Each number is 500 + 40 x the weight over its row's rms, rounded and kept within 0 to 999. Layers, rows and columns count from 0. Numbers have three digits each. The size before them is the row's rms in percent of the matrix's.

# layer 3 attention value, 128x128, rms 0.153, rows 41-63, columns 0-127
107:526496578538483553581427539489547510571549458502459495489465505472531406506503488553522496466502467444426487485498552505496433556490492530554478462528510474488475536483440520488490501451451559461549484531462461548487504544463564617443550439486532538516487425473563448523530443401500454498495428484532479538465457527538470521492497473511459513508493513464506519522419438503539493499466
106:553533477501488508439520564508457470484509491499446476575518454495431445534456481488493547454528553472540457476497447536513459543487436524534492429485388487526520543498502544531465544609478541529504543444486516449452516516548513552415442515489468443432552501465561470520508504568479480476422542439481534497453432507470457453515558502476480583512499484456487558484468472512488489537512
107:501498491458526521487489600506470512484520457546476466496483529519424486473500553524503437464474494508577507521578529492532601543474586412462508513479502513465514424520509442516520509530505430489403609543505489449482445458536485458514487483500514523474562498521506525538538470468397525492502460442428528485459538463511603471543457501513495472537498465504495489488560453480540461450527
088:553485534485446501534433562527462552441485500547421490411486462495535513506467495494573490514541458458536472518529491446494483467468532473461602472517545490453560466461548571528485371546442508498467499481498554513492523513450496467457550559555442541558471514544500528538488557464483495550521509464530510522579532541491487476488415573468456513498538489520461475540542560525493469472493
100:481514545495493435551484526408484478537536446441495508519467469519478453417436502495456521415597552541508477547540562434459612527524527540481534446534544539467476524526493482486432518564538502508494501516460440530465516454583525500455501458414524506489566555526520546500479539487542486485461534490480486516469487482472484490508544442467464469535576535545543491506550536493528518526425
112:488486532484539489488537465468469471448511500502552548490506466544480592531553541454468487509518498556428512493464453422517460468578475557450484558484446434415472513478482487533497495545515454546546524543536520533521449513466551446426484527487470422507515505508546569528516561499514577550511550514543515507511541465511526511520510525458447553509554505512448497407512512483577429425567
113:479487510525473502503468496541517425506536491470460458521514540562505538483491454487490528554552489504404517511497438541461475489419391450483467542442491439555472504477521475486578496522481471579507444407451476438552543464520490478509480509474537442470513496471618476441485595512540523519505515510460473473505491496539541547516485431505531527495470459511546562522513505563448450540563
095:511597447507459497516582556545522461463436502525516453557529525462545533520481531488456502468486417523565488536409428542531492469429484455474449466559449544511538450543540452457473450437479513425482528549478524421438514522507507495523475566458526447497484528485497445495539429535425505543531535538489513506486467465449548490482476494556547484432494519450479490516488452495514514462450
104:542456485476508452540414538503533529533506521544526493527471510465501497565450539416544452481453524485486495546402454482475475565500541586528500468466436538501541426533487489501522458505496496463538523532498458527573491440483527519497529480492427435442468511515492422543487532540497464486494482519547608564496517546453452440521480521479456474580492522443502438543510517450516576556479
116:497475550538546460511588531491541496439503521573514532509476468553487545548478473587500574554491456440494548544485476492548544498467471467505509547527476441495501500533428530531488524502454518457536481413436470482512495499476488508514477482560476582498479503387489479557473461547519447486502440504514494542527492568416492542483497518547530442544574520433493519496410468531484552568531
106:564472547490487493516554507532570515514419431444542427456587441558498569506482543500477481523528498502561503532599454476507454452499511485434523503501504506504457506492509476421532466567545473503552553484470476474514479489474429505454478504511510466486486481524522553507482537463584553606570505455506510482474516405513468509515462426550470538449539457455481557530481488463549477484496
107:517509507440526534536518494495552498584514558518540515457543523480469496466481438508468438464495504492504473459513555511423528506603439478392489492533565463466503518587467509466573498493535513565506503514495487529458485494501456515495489441516500454553556490546484464521525492587565478484507456487471533565459491559520494490471477471518415501531493586501474527403505431448540416523540
110:445518502489435444511462525505512468527487533448439533490588516501461486512500472431458585559569554513506575466575477572559510476541500509434541553514445479472419521528505488499536572489445500525491470410498433488512556585510490501477473500439577435521477515512461473440453548511463514490552507496532530483461487552495516482485516463524501441510451488533506499452519606520535511528487
107:475504479562502547465552520508483551517502522476526444466488521518577398540446483553425547480528437563444421501557564481500515496515501507437480454509471464509533537452485546486466505466449552447437540505533483522505414528547485574467459486429501526484465551526499475566478514484440503504517509507558520525587489496428429479534480525484573575481508502479485487496473516492499531491390
110:485521474491532492502513452523456417455511519516500520490515497409499513567512582480524582502517421463430504502423514498465506498543434531478482461502504474481499468511533439540421551512534567528529427495462512440521511461474470488401554520522473485439459510494520531578472480481541521558473474432481479496503534567445508442510497486404409550543567469478508535494529474444477486472539
104:529482469482496475510481559527494528526517532542457375527503501504481594445492511481527511544496476538497409488504516481538474540495568581583481448513450454527496434505459526499548523467504477504484460456460472520523572539493531514484538526499499475562554541428462505541468462538491521463485463526423524464601507471541550446523492483520504548554476562454480543520479483609414479523485
110:519509469454501571553533537546511568505442484500489540456550529408458482532521525486478460443465481430548488492488419469497469456521530538474560506599402558528423480518429500504525493573556536498483488472413512493392502438432479531443498485534505520499474519483492525498491483548532536488545493466469506471546467464455525541494514513467467542469497527452481440570442489439471525509524
107:519495486477458490514498483474458540550489531564530475525520483463437586494564476473569480538480460516509518462563506481532527555501454490529392424459501502533516514479434474519563520460544514532460506531530575537450501526385483504527541505442519458512468564448480451505556446491555495498475547499551484499529457577511496462541546541480512600473506457469499545478498436449555464544438
114:501501519574556477469484514497532515452571482456445542559447448445542479534486498536495509523561505513499474489449409526469489585433430422477489514493503560491457464531552578471521461533490475441532449471492469419496469473506545505424523502512598469486500551474485514486474433480456489467501511446445503400516498480469513473474528483538490576494483513487456476522559516469435498567432
098:506526474492516526461555499472516543429432491477488491468505463507565511529522616476477545473463460554463507583428496418556457465498562475588511536483469566456446477489478517505428456519496410527496537531469527498483482462497492495480496478521454453430479526472506445591496558472488576474434491448552473398490528527452521583488551575499492504515478498515526508512505508472513481505505
100:523536498529480514506480503505498496490478538541494579493501558463433508551458504504494417565499488456436489550472537552458517488507464475518543496532439503465482477411546531527503456568533496474472482422469493470462566464493440446511551475503487539404575529510513547512518492469477565529494534456513496595471418582499509470523472428515535543514494430474479573539526462592498450447506
100:516586473451542480477449505521541517476510539472472511470475474511493453493453505528479518429541500426570598496466472507438519560506524542476564498513499475458600513515478475434533565546466525446578495483450447574482487543407469511488499471540474476444431458538509574529533450533491546497517486463439553518471521481465512538456476456493445486517444482526532502465581469489551567493478
108:507478478584505542502465456526451459452566514493418498485500528532501540520488516569510556502515464520476559548476473498485550400455521490497537473540538463506458485487471514591487526593551514478487419419474536476498543555584519480474532557482538474483508446546486503573497465485462515448463513529469496468600533499560456433477491526484484517502518547438500500501448502494401426528491
# layer 3 attention output (transposed), 128x128, rms 0.139, rows 41-63, columns 0-127
104:460516541510529477399612517449504562474504525486537459507515522533509499474495516434474522431547519450525497516569503570532514462544470511485560504579523480505453529486542569503529505499505534462511447510528502556562584540530488440490509557535512430532508510472520513493556513432538532532516491470468548417568477473431453480488514536547532508513402556506570518445473562510474522534541
109:518487554532539518485486436493504509494435524502542412458514458499552505546484495490470483447548490437481510526545599496557483534448514542517563545540472513482528439408578489496492453455486470396526531459485480451468480508473524522465571445544462497503420416508503544448412500486465476575589555555519462523541474468528559500486534520488522463515491482534503444457459478497506510483475
103:494448446488551535614540471511541488508522480449528486518599476477500475552512512508554571567450495614459502584447495463553453569530466487502453465487505460569571567462513506560496524447516505535486502484527505464523514493471491530514529538481554504563427558538490509527480528480485500477500460543509487461544526546456506522455531503415456481539504523568543519546517514440491579515524
088:438440494547494421510450503534511470571554485503498501591522429535471493507502444447510482496500505533509488508543496528517588536494410611416515560469524485508479498468549576532554500495538531534438551552511451521490461492594420486520558527479564436542501531485541518504517551493486555505510447502493547547527525485530491429453506471508462487505542538466535529494482475514585494472469
098:536472507529438469520512485485531548428419525513535517539611480499482524476533513498478414426510512503503486503495424473490455474540526474510540484499464424505504500449457555518515438431527509462465478447478480499443531483452532487448528537486389453569509507431467459562518522467485455571465450520475417519468561489445509535507411503517460479536481497526515494582458445529471464497524
113:520507426552489526532471536529471513466475471516458494528457488496526479417553459421477458479482561511543548498486553480492550515543504479534477523497417518554512459497527473520494546522539443631474561511443539510504424483522445478529504442499498469560545473516448486479433526524455544523460527523432487467451477484483515532448480464563506516413484568495539476563430438524504493408518
103:505537539439545539490453532555494557480534485599503457454516489535441452467529546492549490489531513514538475502527530560592477482482507473467500490482542513458496529491476497447422596464432494476577485476444514510455490536449519547455512512564432515436554452454436497430530478507517500483448555522546501574511556507516462499504519497445506446490572565421471459491547520564453504498490
089:535518491490596511487530381505528434504522402481493514476498476476493523525510498527554509617452459457529528495549529470501500507469534545503498570471492482498564548562528489545588606488488543479500476527506511490474508492506472528506522458525510536490463524496592573514512508501520463467525505503491473519466534478576533587568554591465544516464504496531507576444512552442493546485512
100:446531569553475396563473532463485474510531461430529482487426512544466518507518419485512474466503449534487540512508518478487500470491452500424542521488475516583462534479523470465592511498500519440579465436546398477507485402505481575437500500462545503505480479558473560466483521504473498531471456493474552501490445476452463501539501534615522533521528472507486489472497553471483501535556
110:469481480503433623414500454487469449475554626474462490476489516502502496542443539507449469485499568506528497474530559474445510544443521472482473444530489503511501556493593517434503517530523493508512480502506448500510455533470537444515454498494541462514469574490523523503538453497522537517526529528470561557515465417554414489471516517445487533547483451569468536410479493490494427526492
101:499533520560521522471481460547484562492538469514495531529478486537504451490608515473526485501472531520456498499491574480525599502493552557613457535510567481474475496487471546578467534549493482574518495511471481553583531567525461572471498551562573502520488473512522464454530545494487509560502508492490461508547548470506421541483510567528547519508529589584581489511552508519493493496479
108:512522482517495517466491457443506497492491491486513526481393470514488476523519502529480484495487546559505470506462468554529430487481494503541448559537473392491492482478528432544403441435521440564526486486528496492483447470500478432532441490528507551509483500481449475449468502491479510525433473466416548412488474463399519490588535498531440548498460429442541448531475558525428472506503
106:513507499429452475499479502507493481460467540548535441528487530542461480512486619578507475471484490471539501393532440485516566572574571543454491555466561555533601498483494456492493432485454490503555529488473505488488511452528510483524480493519411499507490465469473534493547465417466470566477508429528479485508525530587520500462540535551463533492498480461461490543580477508500463488443
102:513539474543559471492471495426480477447539447462522512503516476446483546505527522484588430507553484479554379464480547467426531538517544548447524495444483517506525507505512547435586445524554586514485472546456470483516539501480498469463536571547479509497446470532531451518465465529510454517530464511469511542524520571456503499476570557543452464541466431535543424507462445537471502475503
108:480506549530497455485480591475495451542486472474419467517507455524514545523476417537464496502534506470499526532498524529541497505531504422501529540530515471514453507502520470544490473509565480564539519529435513487469508597482520514545499472463513507543522460473497597517474491501476514545548491571467563414474559391507396544551475462537487439456464591533509450461533453497515465440545
094:473476510524489469523504511533543572538462518450507513467446516488540474486472567477479554494469494551532578606550486546472466482480469525493537600556462520418569522490519516464560505509578546487588503496438515560493498492481507491464506527493525534515479505514496454454566523482529461473430557493555464583424496580531462519505463501448485522490541470481474451468446489479475542601460
104:445395553532491517499476546453478507481483456439424440484464493547527494522491488534461537493504525510459495502444472505506488485457520633565463485438520491582507471445510488594495483536480503505516461544525479535520464461465417488549558464465511470520478485464476521552412491456437425495467553524513516430556574531517447563506488544493558521494448467514472490486463498498423495525507
101:553465495512497519521532508450487509566416379529475536513537522498565481503452515503519488501519539515483449561470509520525552528548470526560520556521498431481501520508543555498523515529528489532554520466561559477518548511525579464480461387539595513466543455557499524427529508484505520501537500496582523510530434531505492553606545487552570573511454490530528507478512464472502518541485
117:478459458485533508479536446487432507467482532578440476481471548549507523463498549496482546497506475436486444525534480512487478525447523460500501501509471480530476541471473546551540541435423545531418548524510454421450560464474446518491448481519470451479417452505446562585466488449521506495526505573495574557519491461546491525425516481480490432456536524443521462460498417477425504495547
096:474427485504517534557493549558535514494548532500486545467517535456501532460494461448510518532482459482567539527543554536449544542452536508517562469491533476558521507526553508492507501551514503537471562470515469510605537490565480479519518487518576487583540543502531526542462505541555534495505445581465523522574551481539549591421442450524576519471450551525434515491468452541469534459474
100:495527484483407529550488501545487454512467474507507404517479500549474464546501544502487511477516496522566468441489564478555467478489438550389498483545444482485424473443544509574447491456531495486452423497495513512541506526386498527505519453462485497503554517496502485567439474522561483542511548527542533510516526461453514506526528488440540524423540518477590487415499501533525541460437
097:475481581459410490489527460435467488444489555514535498518423517526491470604485497512543521532521470497443539534547526544540482486485465478529526487519477514473537510483474541535465459465518554536598514494583456497491537523501477519530495496417450458540457505514496521529434574535496580513538516469436512407488544507576506564491485539609494507519523483484514486528515579476523423463521
110:549453505443519505506435521471496474566416519501474440461539520550469466562471477441508528471456477499545487467540537490446530519482477433496460519492499563493530488493448517524504459479500529535480520486456526550408484471441464481464458503476440493482466576446581500461551496578496447484438518550550556530514581529466456442463468403445492488465546513473510463440410490470522530483545
# layer 3 attention query, 128x128, rms 0.168, rows 64-95, columns 0-127
104:512479500443533535503511507420567477506442525439495501533597563504495482495553443528443403516474510502482517487544483523512514537526454501423494507514508486486534530484516482575504525510466520546416528475520468453485533481529478485468418526449521509495500499406494535499519554413517473484440565504580493541513459541533542500530484453549573488436532511472490509405479504580546570460447
078:547500521499444522493474459411507510542520486466495495458445523510529482440508573511537444459469470528496535566562534513492406533584451518495539520514507521458563515512514458439573501410510508542584467493492506544415467474490540485526494459492552477564537464555464461468477495578600520485512474495457498498490534525546447446493487469433552475584527471515465487509439536550490470459497
104:556469486495416468506503518500529516510565519440525537486547488556522487542547508537541494583545518532522491573459480551448562494481411476487502503505479491521601442445525521470526567519504585539440493465492506549545439510489534439536480505558489498526556430504518399502479487510541530476488502520477446406469507473475485490457503512528520490526517430519567556572546504561529471430507
093:457523481483596522576515499514507536510493451465487534502479437525491523507573514488503481498516449462484498446557494464457401487548579521522522536497438472543428500507473513535480435525515439474510545586504471525514579470530439577527424502454576535464447547549523507522534496460401523498520520447551511471514485537458596514480528492485525513462502561508560517477531522564472528543526
126:501500472465570561528493596520463492527435470542491547506421534487471513499466540482509485516500451471447555462549537477521444499525554536500466502491473464489426488604452571501503498537425481427559506515535520508442487459561472602514479477487569518464502505476494520466535446476441443520523491478522574500558491496509589416571473506476540475445483562511450480468487515452455502502494
096:523538539424509488537525527479447459574502506502526526505497508431477492627545590511524512523549567515540573468499461525443470516491532509533432524496482479496477505430512459482500528494450517582507476448503484509467469506535434484469443477500469537483473500511576509505486445550535454486497483465491497377538411502510503490479410541479491512529490490530524647510451506493491518518477
095:513491436561570474463501504453541485443555478455543423433505519532468480407505511430471543484514470529459561507531534631544415497531493468472472491479541470471550493469559538510470525552533452499494475490497450465471460524497528501504440499437479470456475490482489445433501545489552491474511460576431520424501509493509444530517407487519461525478473486549443574465482492539490518505542
098:524537481482526471460503447493502589503507518441533526541470468434453511448525491480514432474528484538622446481532568506475510457540541608462450532425434498500520459463541479479485526481573522499462549444385536556453545503486499557443537491537494520458490470525535520506473523504441473555505533564475495488481504548449541448505406524513493503498484455520490491497477477552552523438494
126:458479437498581517462515472484512534499500481541482438496450466487443487471496470479463572530534540498481512476480541414522494451490488500520440510446498441480401424564480525540478458548497469428504528512472533448480469545499429550573489492423502499444471544527547566552577523534464470518460454448501500505538496532519545515543468483456500551524401533500451470488472448509424508564449
114:447503485471551541484456501463508548536486543541501534461458471477474510486433479420451505489539463429486508489546493452481486479501558532515479544489475429473388505518473556531503414514497456437534468488426535519447499508498497539557529453445553510481534551455591531515520503478491489538493448527454566504586428548578556509543542484494563550527450551467455470491491493550434519487480
088:486516505442481494422432494475543542591438537547462425457475470486422516461436478420503455433512483471521454504578477521521458545510591549448465510557564511482504462508466607499516517480509507496424533487467549514422433492459541510449498477484500537487537514413530516447508497520531503512474521504495561464519486505489502551545548465520474528531435500442465491513473523504479471419477
078:530477477474485481470421458457540475512481546522443500497491507506430508488477496496552586550451473522476552422459460499521505437516499477479491531472500472494524454516551522510542533482480589486448562513479504478518460564498409469524527492558505550509464486478520566550443538446473481604526389505477461535519489404491462500491472524519531505481527592431427502560499437495468459467533
093:554506560538474566496532638509489519566434516480526498473487556508530450471549483502538531508497494449501469521437514489496525461445427515528471457483521469509513517525552498471483508486442597465537471463488594556524442510460548483563527489535445528539499428536491498518489478464571432503496536509457514429408532507550435493482463552493530492445459486429473511470512527424475494532487
093:500489524499416510462561456484468533484532560543478512554506442451540556561441478541516463539435542490559479583505428474517477506530481524464479482427576505465533465559505538478541536432485506523518585513544517484570535509535584424508501479441442477471492530507536510509472482502528486568513477586451492539503513425468558469459482549509542455487524520531483482530483454520583552463528
106:477448493547476462520538544521533505466505459515469568471499500451551495556459486542521620478493404524481467480451529503472586473453502435523480537508496418477516571515484493520517495469547430501478509467485523474501498496486521466493481560539466484470516458496523525505466515445594489464534487558481511595488427471515406499437448550560501507475449496482549462582494480454434473549437
092:513490523544485530504486517525518460589499540546483435481538527522493535481506549457455553497495496502575501512500471499501463490505592489479490487504502542475446522555515523440428398524531527495509490500530568488528522549423476561500489537499505525528523483486545513482470482539478508467442521497423496591454533495442551544534385531515437603428510434506430437450453538513516552533475
093:444495457441529568479509487514456459585437499473489515528570484440488517486499487521492488478565494512485540427486468474488467523496457500540503479503462474535556524487528482541449504515497565516489488454451520495561567414622462481486492475444475456490482456542474476510546496569493469553434504461556494427518437450468439549544545498507407501514600522496533481476521438518485560544545
094:487493505553529474578492495476528506479521492525510520487524477504519527477475416496496555460410478495541485493488520532493505543551521468458547502571438574505505485553480436516501496486526561484485384518536500438524462564506547457476463478454507541499551599523582447486562536418495532576528520467463443490551547507511502515435490534509478484582540501531469544419515512514514517562585
097:438452528459538453536593506454528441513382481550465416526468477476462503533524510591514528532543505520507508411493416520527483478510440485522533539508532446501490506460454484570501412442501475521493413461467494508469483449438466448452487499473507493546505536497544421516481543499567509473477456456559507481440493533522467517535509412474507531481497485523491498521489446566505545459482
085:508487536500499475504452563447468468512555556523483487489543524530488514473488443521551528535494460518493581503505486528439556504493418536506516578496460495535496458550556499490467467409550479435518522468479457623584471539432553493540514536499469521523452478530516573444516430478497463487573511523460444433505495516524535479501526504564480424465498526567465512494594508533526528549465
089:604519518488521546526431546526396501500553553449460458475507507475489493481579450529466482494518499407539493492491508506448509573536547475488479496580506455505416486457469486531502485438525491537532555511510577530442513493516519478518500491523485448543473505525518570469575513473520509527546452518523517474457503526474493443446408420441483438528489458476557554480439506549462552465472
091:479488506524520550407536562525490525536476503486471453516510536432503484483478486495399517445457508486473522524506455543453528484492529518523477452511449510474529417433497483574564466521468544502485484477507507477480418437515503528456493478491566524453540476548483545485497497476478546527470516491614501428387459502492568446501509444470500547515504596484580498481510494519585457538439
095:479462488486472488457527456505429503521584479512484511499501561459503461531497535590447507459595490478517492507504534527503499472555575564489471474484489493562461475571553460499512465486511435489460500526511532511495571454526481461508518478504478489479517577498546539444566406551503593533491545464462547486566483475544515500439504502437585503441478508541526520426529509498461553607486
093:510499535497494528420501467521570454443493570440477494400559505438526529491509470530518434492423470474539565502520556484483560431511535487542549529511519525431484519470517521413491456482507511508538489539487467544485582495518513519410509467479482496526521490469523435480545505525546476503567511542475505464488408530517587473510506439494546454558607432491509528475491499551490515496439
097:516433513478474530524554466491484597517431521572556451508539418467513535514522545444515533538504503490488507445548496506495576524489532487503530497439485480481486481493508584530484437570497499543437466570450450478512496424439500566429568527480494480481570503461480492532535475503547490570465517589501526528507553501557519501501469541470478457544487498471478566545448548482426487415489
103:436401497492513464460475538532519532566489515505478479490500447447441535529520430540513397577407486505519550513433517531535602491553508471480487505535610443471499476507449516468465486469472568537459515454467527531478472508518505534503472520525513439534523523479477483556490458533522482491447531451539382481528478470499488486540452550513473448451519538492515461460487495473536480583531
089:478530509529494481486570472539449483534541515492540466490503471477454435471500503457540430540452534498470508497487455428467455619469501400469528437498415578488471455549578441547579483539591447501491499458438493532501496477458508478545518466486497539523456439527565495464533547535563503446554503518465478520505439484542547526477514545477470519548444450448485481507489494512519534462512
097:495528514573514474485416538492526512512508509518515501496476457501519529466532513509489494538520573516526532557531494523517542422553407456549493471495479423439475512444494539450499451477523461499547499411515416476523542505540548504514495427536508526485496505451523469473477533487490467480589539479503493495510511509573465493418579472455499495435462493385454533568571499452535467600492
107:496447520430520456415517503510504538479547486514503470540514492511529512430432464478516466534441426476557468468541557554460472511567526565490490475451531507526498532466598449479520442488479429446477495527470512509498417464507519445502524538491571504558547489487454514490513512588521531479525429489461517519562457514547470501520504420498522480432520428521490515528515497403473526516603
097:462507574494493443531473552526567455493507476512428468466498467479459525513521466440510425610497508482554528515526503452504544506446466567566503544562493561493461422503491492516463494536528445529457487432500550508527509511556505531481562414439500471503478508546531532512473571558472472513448476538520456488465544570536511520555512476551421513451508419565526506557453537508555500482490
097:502507464412490467509454576429486546555515507508497489432520507451593426506483480528563469537482461496540522463421611524460503559490485519512524432493530430463533529505484482570545561432529476543511485548477542481522470464537526490463492509512467500518517532510515479490525490436471554448436535492435559437487546494446517518506446526513612482462461472454468507536523519525502419513499
104:526523456502476571440500480509534501487505479507488419459494503522491515510509460561418473477526527502507436457520528466461497464507438494475563549537470534465563488493542509517434515504590458478519549460490517469485420548557452440472423530542532556531472530498464597503460522465515595528499532486549501503446536503417557488521473536471503519483494368471530518593480521483472459485497
# layer 3 attention key, 128x128, rms 0.167, rows 64-94, columns 0-127
107:504479526489422523517546436555512513497493562453451501518524480504484433492509508565527525573419413501512490510532517529536469507487553552470435508567518546555520441481503388480516571480582604557536545485489486519475510478555502501460542491493521406533484508482481497454442559515499520449536488572492533516559591501499490492474532495490484443490555494495474527489548512511515468478590
113:505503529539481521516517450526487508429509520502483488538436511483497521495493519451493540524521535439512514585433535565488515517522451441574428509522488528543577501529551439496546552445587488473563514490466588590484539498465444479518550512512510442482428492565517474410488526518556552487525471487405499483504508490452494462445555531446448481501442463526488468517531555441463492525546
090:483509565532524471470524506502531475559541421443515510513542508479452523480601509540552577487476454525530494511536544477541496495473485527445515530464473524511524476438442490416451459436568564439514515501451493537469465564431563471542504431485483502441459553569443492453523479516535430516549525523502480488537536513548498535584529503539422532514470474451460478461533488491542535556442
093:541484485433528516495554427482564514451449538525456486522561495447501469506444494493503525559484536493489511564477479546468535496488476559502474528497482458503448543427529528608522479454512487497506500533386512449467511518556516515482467542455474456464492504494502445420451551536526489452641471533542451459506525537474473546438469515560489518490463507515568536534440546517519432459520
093:487523482435472538464598482460535476549512489565505390507478490518498491508511481570504465528476541509464492565436481525574505523485445483477549469569498543500507396549530466459501571512542542551500547472475473565498569453513436501518614498547492520486503424487487506487486495472451478439514521476490483539521557492554488489499510507494476443482494532497397514507561482493415502552557
100:561513479541571528434509547479556445540479526506487399494531558505490504507574545399387519524457456526500493518542557484495510473513474436523493470445497496474499483510538571482502491521538516536508457445426521474516471564482541508556436556542568545538547545467528474451497496481474561525436514498441457487490522575503508489548475579424514473521463455500493543466494469465524443521492
104:480487532532558425530533476474494455518420496535481460478542468448532473500497524478518527510458463478462532496481527592566461450473494500504504534487491505488547603539533471482463467425504471493541541554524553517498505495527551448488441526492489534486449610446499528392528491517539525470462532484533540545506548523474488528558484548423496540455574498484568462587513547460486405507492
102:471515574489545449533466513514487550531490454526482499543488544481508510471457485514494467539486439566557438506502502468527555476549456441532529532567555473549478505508469502460534493456493521477580475521464519527447411488464437486565466404456525549396500495493507539488479449555502489494482517436477419475535574492451440533464497519449507572415473508512454523543564444484547476498539
074:491578481546492495525471535543523522435469446514544536536507537481524488529454551473525543474506537512582535538480483498503504529557490467497539460591520555498572586484474515464503444568474510581555466612512534471559519448415449470455523499528496539476522427506535520513504455485531541535527505440511501483504458519463485560460470547525565467495544474500522483485523521537600399499500
100:479499466497531542508438501458487487459470521505543501531403429459545542512475530486552548531502530515504494519514504507444582457458477481521483447429531503545491501518478433443606462481469472560584489513574457487570497500491474524481486544559553518520526479522500494526545456486498588528520593459459467451490479534458571500550503531455549507509465465468468538476515490607562426488476
095:485494410497497484453375473539486510493516507498509559513507486547522415434550503494503441535492577501504481486495507483526541511505503482512579523468489459452545503523522511521529427497476449484483449557475502475513581525567512522517489523509582443486439562550489536486499460471535441524463457480511401505520488442484517564495456526544481579531502488534529544565516528556571433468414
098:575523579522435445448598562505496505521555472533493477488543545463488532554515510575488506487512507449448560509526528430516492492509496511506459493534422508489519480481451526488551490508584593479529526499495553524442525414525519464535538510499523432555520504470515519429458537479490487513412486444475542525543574417459486458490507572440466451522558473499488540430527497495493462510511
119:543503495474495452493582537453464513503506471501492480487561500478529500557552558543495471526530550519503563492447459409508478473434480491451530466456478481520520463468552556438489536497492528453416469523486473482562485480436542428502511455596579510495534501444530521511410481521481507462480540454509585471465459513460524447449519579462464467543575437559463550505476489458489482555509
100:501464552518496558493484529539513440465490499495495639558423531487491485483512439526487550438553558502433466497493553457454498496520587463475592553525574452535453404480494567417499502499491479526482511474554523504483562485487447485494547489496492493535489442493575534555505442534489552507465513480498485559501561471526494492538515547536451490452435568450524467501506485537513462507516
109:501485524503466490477499498484481487543537539518534487537501450508512558516497550571539503466514578543469514480548572566524517436480479474509455395475491526491497512493449457426513501485524479509513465601548526449578480496571525580517459532527500461547418473549481495498542489470487516514593416473565526451429525460484477519483468499474457454546479503501447485492462474478627440505505
103:522481526544557491467497533492502520464508491498511586574427516458535452498482558492498535480480479509545566501531553498539491545523519570492509428513565517572538530465423527495484516537490480533582518525510421523488508452478508499390532515513450520548467505484465532542424480521496461519493451538441531584546451540462525547478452552521556518488558437566529529520431500442438451486532
097:431470607537510567548531457460518517569491500495474463480523562449380488465589461496445483540548446555494512534455460534589491474537507511511527519445515502481528427480497478512474529539519540468509533524508494514496508550536454524506559492475471457519491449542526459553501565466472548574499573577495475450524511562490496542501540442487483484546547502542464456419522489554518466490487
102:421483511461493475500516533520494523459480497529482508526513562455528549530511538553523550581545565452505579470498478526504516508450503463546509563499500551474478517526516441478445465518419504539485445499481536518491447538445527512443475509449525448513482476537455562505512614523558507392526510516482604438551525483452497437491542532493561527456556468463460515574487525491512415495492
100:495502502547442513425493533554508491558430493518418450500444524478451479501552573446471490530493467419485482497489469476434444499512497452484539531421491431496566555463492536498541487508521530564533513522531510519470510574533525510481477487489505479545480510515476424448532522419518510451473505557544544573546540517407430522531512498518485471497436438504405487450527496511548584533504
088:462479570514487425509541504467486596495513440496486533518500405533494491515434561505509555565486500567424504535483512521462422504553579508603496472568544466471416533457465509479472497406510484549497509509430493543482502508463517496505467488445565544537536475468421505514477516475513528481439522590513521474505523495518484520571477471432480489518458537483496582448498529503474476495482
094:554435468471490540564568473441440485474492534501395512454485543457472517496448565493487507579453452427585475504535496489452475566474476434512454474516566579558470474522433455489591564488444443481543459522468480497473513542449458513549514528533426516478488552507497564531513467486500552508463443495482481486490518539510519514482483534444540482502500537478471484514492483572514541567471
097:543445444464502530499506416566566459521475465397396529471477556524525452495518488565500489535489476505505501464486493452518535504506478485414499576458428475450479529508439493538491604515501499570417500470413477496463463436539463460514454455495522520456485517528547469485460497491517460541538465470480493520511410522496465511551564518460482532505533494475468488468428433535487503459485
094:544491535491558490502589499473459473486435494499492449479409568469520426542490496413483455543509572568513510484541540520451496508557459470515474542572549485475520544544489488463454512439470563489522476515500474459512531497492479485501502460508460423477501510501487578562507528502523499517513534532497493553475434579472508469526372478463469470484486528536489536504375516514426506453455
088:451548467535590495541486493427460548435506515486478559483455550489533495510498427477517575577561562560544473520512434533539479520422515460476492490487475536511473559489446466495468482477490509544472458540528470521526505548484531476535511487570497523449435469521588489399538474550522548476484468530492482436477487451507468576442484426467518593495514526497487458454522446520484488554469
101:482539446566480547449499468517499492449535608514508547446387583462472476481553523494456496535496454478474539509511458491590497511471541472464465474572445520486578528512484556437526496512455532478505513476476428514508512557505483487443467424497565546440468483543462473520520463483512479456521449408488559536467548462496478489535490447474558512479514498543549468506487532537575490466554
105:557499477535401528453464525596470469526505562491578471543490470531466528493528432516503509510541444492466551414549504502544489464574577534470511533419513507525487477473519520487527577475430496512503498454444493502456444480562583498517564465579539424533473501495552487479452491506498532471528481494473519492533514474474497488527485483455479509547444468414464537450520425542506424525517
101:493415512477480580519435521479485455550533450518464490505481471485508559476527477449458468521605472551482574555543537487524576485499477552476458467421504497548502518496469483503496539541506504528512551409495472514512444564421458557476425472427509535481446536495442510479485500436544498512492509541476524508463492539514507470494472510486520522503471617487515546511511536517537549520371
096:518576493463535507553461518454524523496491476454506502492498472527490505509536556460530443415482538551462504516398486461449417447467538492506455488444487559478448538542444553402458444507529422491533564445488563446470507488494554539479489452537526468453539491486510448484496467466420548406553481511508461460425432466504524457557478507512551514498457496535486519541541515502456501488483
105:446484469561510426479457508488622461486477485515534545467519443441513556543476487499479478590524551504520562489516578521468550468590485502490534560559446501513494573516435451475521501374525491482495483523516515532491536454488468525515521505557520426454491546481512509549455423462528552485537493474476585498479520529479485513587487459508491518521479481544498458469560514496456484563515
101:488500564520528526561434472526488547522498486454490541510422497553469573501489488474442562532506471477577447517533547491444417504431465515499537504474527460511510480509459539588509530478524524517412504459487470558473487497512513469463521446512491486454512469516523465519457448535531502531499437525431560540450476464521499546485519531487458466489478427474467421559640543441505501577504
109:588495583501531513516552521494591590457494533538473527541518466531566482473437499426512483560476475476521510534551553479533495526486545473547497535436492575435432464451583480487565494459482556480488482514531543515519530524586514510577540509496504510486472557478522535482473506526575512500550510398536531522522480529452487493554481525599434520511497495476491551476457517484543483507534